From a checkpoint of a small transformer trained on Wikipedia: vocabulary 929.
Each number is 128 + 32 x the weight over its row's rms, rounded and kept within 0 to 255. Layers, rows and columns count from 0. Numbers have three digits each. The size before them is the row's rms in percent of the matrix's.

# layer 12 MLP down (transposed), 768x192, rms 0.0486, rows 452-547, columns 64-95
096:074141119081194125087153081098155109079073155162093169153111134071119145130152146061173088132134
102:141132156117116138114130071195162158137115159117105086121113091096153096078193064062097166152107
103:155092164088116148099133167199088114143074132113110148126096117181131099119149102144122138139163
095:120172163102141179119139161153113083098146138120091152118138153196154087077111130158114161144128
116:158117147140107150190131166120153072167147043157124162135152143129102152135106136177129118152143
100:110181091146129104106161141116105146113146093186135106080151121164085125125104135082129103162141
100:179098135101119092177106112145076078097132174086083148158100167150107177139125116096127132175108
099:080209182131114096201129132141200180125139175157047105139131118137113157210104112161158166111104
105:194099129068146113111187101073114094150124123121110171174128124101085096128160155076125073120118
093:150140106179134139096171141086104129084106194132163118112122100081124120090117145141072159112116
103:108087111179125134137113145188074154128114089123105129132041173164103185147154162136176065156135
099:130079138194143166120136146077073126066144069116154152144170088137138163176061157101130120131113
095:092150144082119144132104112201116148138156136098117132168081064115085125127086097102140071151077
105:125159120103115161158171137120171122172159163126097159109118112141185117087172104148161070098094
094:047142110200114090094102190157146097172151094107120170170174115155120088156134173121135187162119
106:165150086121133143138158141113105137169106078123137123162160127147129167150119142099198100084143
105:058077101110171114162181098079103198100184176117134135138114137154114101172121121106146099095114
096:102063146121121166162131104118171104135084130116138086161163057114126112154084193180051141128121
100:116149114134148135114152105182106138100130085115134139160174111122140104081133158093097160091114
096:147125105140084159071049124105152102124115067141096097146155124116155148201184086125187117107133
092:152125111140160075118107124147152075109116182154088145180067141160148114163085113138105120149204
082:109129085168138097147132174131146108094104100110100148112126188142114174180142097114146129172130
103:143080148108112134195149126141144157132120154063139141157107123129107157163124159170117093151090
099:148142127110077144089123184118076128120125120111136101103126159123135077094125126124096124142153
102:138184153076124184081164099187143134122114135141125123156139172146141165184102090112133148149152
105:147078063127092072129129097103153210181148158118128129150136154142172126119125111115138109136114
097:155145079143131155087133130155137149150096202106120124164127118107161161114081113104119123133121
094:084137097107122176154112091114081096145161116115110075088096129101213180142138096148111119151167
096:131121128064156143137195094145145127146062093174198126137095153156148175110086146084131110122167
098:191163193140110182070155076115128139122160140171121109135065138159083124146175123136118127136116
092:174123082116173134152169098096059146089102118117137201098121100064081169134118153094132160057158
097:108127172145113129110175156127084121109117131124188153119104125173107133103128166096120096163108
100:115090149139135154120152098127138076192079149125095128154136171118122115125117151179138095135065
097:137173096080111124187110145111168124154056141145154142128170153133107147105183085112154172146092
094:105163147147118061093096091177156205134097144116114093116136159138150141148139162148151041076119
101:128192116080104117113080144155076140176106143104156102116157103132093102100175189116129153124131
101:134121231130148141144170172116161123152144141114163122118179112171181161152203137132130107147187
104:138119140121119139139138140127109163057137134057082076151082146150140080130131159093121128168132
098:163115155121080169128095142132163119122154111105148093131153159111133182214091194135117146113146
097:107129118137145096154119156161103147162120181131143115133166211193124211131126172136079152127111
100:123179137140070125178142134052097130118114143121143231149089105127123109139102143141108168099154
105:121130062131144145141183115078159169105138159141101114119116133109103153153120080083162124167075
088:150130046091189104129114160141105123112110049144055129176201092110164107170120169129105144122161
101:161154134151112138137120119079113126086084176145135101141166115100117145099139156076156125104074
103:108158129191132064123102159105132132101086137138112138162147107128119087138117129090127168098148
101:126104137120104100160168105161114148161104123134167188119160124111140110107161130128130105091121
102:108096112144086116144137124108188156128104110145148135136154146109114124145108130087088192091112
098:128184151138170202181085165122094121118149094103156161103098106110201058093176138101233089086117
093:125148097140150129109145104117059092109107198186078121082097121140129140119115091092168074107126
098:112170113083119156094140140132137143128156121116103113134162109106153168130045159177115118141137
096:154134159133123126142128137157188048135179149109082095119097186127138150094129161135098131139109
093:130173134129118117136164134137128069133153146083094152069192137108134097153157073088157117115140
096:133169165156171113177130153099158109157157165160127165098164168138144123154097064142086159189158
100:110100217098117132084165132094168100110134129120137134103105103146116143104184151108190130127189
098:175122093103102130138159119084090155102164130140108121101114150181096136120141085127138124091130
105:131166137101084136188126143178109142169080113120118135178110126055150107093192146130135142170108
104:109141116090110139080124120087164125120186170135152076126077119056122177119100097119189141186124
099:115171134097149202203141181097154105110150086112123098095131082092103109077132150169131143095154
096:187154126176168139126148097137094110069131157140143158132179102113130120131098166157107164101126
108:169141158088160119149094131093147151076153122139183172100095116137112041065137216182121143130111
104:124121127115137138129145060165134138145148110110115130124103147142109169115185127162192141151154
103:128127135126100163160100164149130153110156139155066139127162127092085211095083119103086132158125
098:178107069114120093169117148158132081079128133137131152078121133153137127134127196149131148182160
099:168093115135130132120122108119169067107137131090149103162140126191139151155127132110098103097133
106:127047074136133141077151097138117181166120162128134115118194130114133137146133121109147113117107
101:065084115123129145155131102066085162118110136105162129172105172118100123128114176130168117138138
099:085131123078114136094130139100093052179167121200116093116197145144179147177129142128143113188141
098:126097135094175085158095087147115164139095197143137147123118118150165134133122106062119135118114
105:199122070098181114104135126137130132116096117115095125148125146088142137179133132138145138105130
101:075164086140134117061109173119094141118070065160174129166118113160167110147085097113123088157127
091:063165164114073081107128062226145092130145180094077104125128161065108159138169105125129134120165
100:115129155084089079118064146147124090087144122139148134137133115113138100107130129162152114096058
112:161139142152196174120108133081100113124161125180075140161158093123078133165139141167096134110101
094:157116166070188094123078156122109107160166084119173103115152159182116170062163044102092131120053
094:134113141135188110130045166117124123091169193159114180083061143152116070189104102089145097124139
088:184118132112093173117183127121168139160136107121093124166045089130147163140173148186104136145141
108:137115177169133113119123162150126107146162091126165190115123112157148131123179123171120189168184
100:127160152129105163138149129180115102094076044192065204134147129119093131162122141103135115143160
100:101113180116118122132058208195122108086083147108129159132083160136110102127130100158139112098138
103:186141108085159143177149118137148120202139117152156133139163117110103077146141165075152144132124
095:083160072134152156181150158133097126157160102108119164108159124143127097088106128191125142101103
100:150159181070142043154159188156127088167133124071112109133182190140173150143147154139169125097132
102:149089114048119153137134157144141117159150112095131097082126134131144100110115119110104114144129
102:130080111098106230176153165077135101084109140126106186083104161093135127130124086135166122164106
099:161153143130124109146133122194124153133171168085066116140163133155169140081101150118148147165176
095:168151102136128139089078199106133145113128217095160121093188104077131093115125105109150050072124
098:130165131159120133118159172097106177173086098117122061150106096088125093131138127161160167118124
095:120154120158142170146090138120163140163172105121175121163083192090105121122152112106117116127095
100:130163142159123130213133182124179071108148104142137094114122144155119163143133142145160159087112
102:115156148096099166164094133061130103088101120152092134120130113121116131121141147100152123143133
106:128136160095135117082137139143082151166127081109120131123084169143108154133137158201163172151169
104:167173150115165140110118183091167193132120130119113140106098118121127144155093080133146084149146
094:128172176115152128093134124114122153112163110159159103172033098117064106144153146178113098121168
097:127149124169104160129150138095152082103056129125124125131140156115150139068161085148164140160109
104:144130097131162146157103123153140091183150172180177088074191126076039129150119091143049096110084
102:141156068146113107123069173137093141151123121138187158097148124121109107074034097151082114158139
# layer 12 MLP up, 768x192, rms 0.0485, rows 453-548, columns 64-95
102:138135173118052145119145158122094127110126153186110066145123090130158124100132134114139109108141
103:124120170170141106139138116141155108103167192181118090130083143121114150192132196055137086098137
103:146127107184128054121087114116153165194141169151182177213156122148176134178110131124141120125127
105:132168124136096175139120097114081119115166091094121120160150151119112040141064133130198132084159
098:163115125117184106117169130221142160117092137116124109180122119127166150125128122148131178109157
105:126178114146110175163085106154143142106109127230135106098125082102151133106110122123121086100136
101:142132118122153113077138080182109126182151136128159147128098102107102103099135173180130097140142
109:151096144125100103096129141128146114093101119126078145108103062155056106130108116158128107121092
094:135099151105153129149142148167135124078165101165134129130109150085068143115143121162175083141139
098:122130125155083106176107143134157087184091155140185125116152045093187146158195118139067189153196
103:067045148136060082092164158148152142106154112143162103113105178130101111087102120148093113139166
101:081142129168122107122107189086149143104129118177088137082168119197163150137122154115126125096132
101:159160120141173123175123110116094073029119103160165115212183154104173113122183121071070064112118
096:165185062139141120116130085119085127130125091157165125146133134097129172140090124076149138175124
098:206163115109141083096106122171186117167114163125141087119101125145114052179114129107127097104109
104:153148107123103103099099119122113159124094116148155126110159189169063071157109087066162106126096
095:069171077121137134113142121162146164113122138091140099148108179128090107190092137163163163103155
100:112084164123114093076175183089126149114146106113135159111146124102131117128144112100071191106099
096:107143131093100132095136103079052152169130062097147112101116117142076121132111184153090111101172
094:094166129162134127081223134152136137166144101159148117175158076103072082126167143118181139104080
094:102103111146147150138160142123087183148128109130173107105128137093151142182119165111086114062139
102:118085085132119170151098149115169102109170159161120151181143119131160104177106154150147144087097
099:100146141140146146115114155162147128188098145114111106179062115088162189133161103120109187105107
101:153137069111167101083145095172101093135176101094128113149143094171157127095062045094170073063109
103:145142184103122104094152120147154155089100135134210097192066125170141123058146152136115171164154
103:115181143164160088154134078060098103060066116148174140123131129197142175147149193139170126146146
096:145144161131138149117134088151110172173071105117157182157171174168113171076179054138101062112092
100:133144089202108129160132073120111098156145117168108062050145118123110101215096147124178158095076
102:100180153161116123130126140100166139139157128108133097129190157179119112184105148064123105147096
095:136127178101137111126113128136141158110157128127162185089136141142108190205099152121076132169152
104:141146138162114086141122117104136146208098089108129126131078111139132063198142118111098147065140
101:115100146113192115186096125157142127090144107133093171136151131163105133168133110109127089125177
095:169203137132176150147113189133180179089129177163097216090145068083121158125164167153126135180098
092:136118093158071136165140124102101045085145156182109146066185108104157144195113150141083133136159
096:059058129158090105162151105121108139154166113134145143153086064063134098109163060081171139139098
096:116117098177142140085148088144122202156129120199130094118084166097147116126082151141131167131139
107:172085100120112076101164163126142130137144183178107156167080169134146146099142142085118156099089
099:162111069070153121087120080117099140086144145120120068177156079096090085135117139119082134176131
108:119171083133087115188156178115118090120125115136101100112137065156209121134132124141109090094199
102:152139068100135128118109131097092164157100111181138145159120136119173130129128134161178102064117
106:075121160133175090154173141199112101089101144103117094126175140162147131120115152172115132118160
096:113104142132146138113102116129143143113102174146154128096177123142078184141096099129124166104142
103:065130110085116139142106138093118126132120097077171105119154139160101103131079124091076084179181
103:093183096091119137172171108167145112132151158096156143123102130120161186116175108153107123148125
099:085098074149183172126180132153095113110169121173129110114133143122087141113101103157103116153151
108:147115103142145113141145080097053114143125197134166116095101128147152148161168091174195155042136
098:126069075138117148146132108162114070153116158138142104134178079138159129108173106160086165079113
096:149104107168157068104107112142186123081126137098117148110101188098132089110093183171088119156138
096:155147150126066153112095086073168143126120147151141089100094112169192079119104117084126130110216
097:136159134106198060146087136135117160128089167109163152104150129100130159141125190101094128129170
110:129126113139123129109111169203049130149183136154156114134090128117149126130176140098075088138083
103:141052066131065153116072123123070152095106123141103115127137147131153079138140183088118049108094
106:149126144134070072142056100133031171118106122113129106214111095091122122090090165146145141139089
103:115159146161134120097135192180165108172133093174146158097157177101144066158120150135103147130125
102:163114171132131093141117092170136108113159153134097164086126166138120118133106118134121054127090
099:141068132156161206088068136125130105125109062117140164102209177110130084162075158110113103181153
097:149150098144100109138099100127090150130136111143142123126154149117180144132113135154061137092116
095:174110097148168147130170146090138133164188136123109173133135155133151142146194142182163157127154
102:140140115118178077124144149114104150130150134138136116151079155139160139125124153122109084117130
107:090109127146141128172150118135117142157159122212138110124129098108110109137151131157093162155109
104:124099092133129158159121089145135098162160128192066116143135074085114109105075128143151199107096
102:109180105137086096187087105140100115168124101171133179196144118108155185129129102118121143143110
101:120050153146117114099089179138124149155150206115122177086115151129124102135145125094063161070128
104:059099105155113063127158097153103155090156107123173132091132141159092099089157128101160166088137
100:101186148119071123116098109149158139187144079116114167079135126131148180149102102135117148151140
099:132148124100104125077138110144177196104101108146123177140103071125109091163138086199132151114045
101:173126132111175092105124164117186180126076112180165195146156107211169150155086135155142119146185
099:111175138108168175187059149223111121078077102114107096131118161096126099092125133115138109103141
102:152142099193123123127148155088063199101154151104092150134178150151087116102139148153128133140137
097:173161147125159179177100208082107113083098092123133135073125097178088053182136161128099069103137
095:163134117127098175083153119107098135110156087128174092137122134167103100144095118069156121087119
106:126098130189110136117139102115170118153146122155136109147109160120097170133131118133083091113118
095:147110112144154110174115217117138198153175151129164095128119115146100116156198109032139152180128
090:119106122116201167087146087134204128158152098132176060185184118189112142128151095151082156154175
099:064166093254143143159112191168119158112083125148124151140134114070102088168117073084104153106121
109:126194120152165093200152119110123154124118112150128104065149182063136061156055132100092119152133
096:147107137128149159189135180163122141109158111117165083147178132152070111173152132085143083115151
099:129155102120106114103185140127137152176107163095132082101143123104083141105114045127185103144125
106:103114132138098083067063120195145116160162121192109158125130137166132138197086100126115080091102
094:170149095177087095158174085138128136106125115149145136070090117105113188119176134131141171107088
104:144054078160176082093155146163116190093120123154113153123171154151174087116066142144108094126097
100:141182108174116097144088118142067118077142115133171120108057075140140149153143073090102133132140
104:116162172083078159149151118180138101106155129156123146101063073143099123112109117062127186173082
103:144068094191120172048101089158165161098140173128149086132118106175156135109211097049109100106140
089:119110111085147102180118058134134113116076182100169142066141123129146146092111191147097059125093
098:106112129114113117132201130160125067101075089141127086062155160104126189183100155094130173090152
104:124154152210114105125139140092125091145035158135138142084165163139134147109151131145193069087116
102:098115149094080091143122127139096130138145146077114131097152152105145182138082150165154108127090
099:170129155130143163142158121155083097123083069128147156075124135133166079114108098157126138141065
099:128053051122139094114124149121106128121181067085161143087069151166120134078123141155110177165113
102:119088175143138089147113081138157096174123107168116110096141107123127064191157074140104160092145
096:139126093112111125151153138236094107130085148158090118076160133113193090162120111177123136113156
094:119089084139091131155122133141154094153119076144115183150166162119048182149176148107059143169098
100:136107164146182163093166122140138162090105165198114124144145097123057158144120128091133182074133
103:112133128096130171114137140034106189121088086098119115064118106102143118106156162125198149103143
094:145040119149145119148132144111089171157054093166137137175153126153159103167131134122136189174103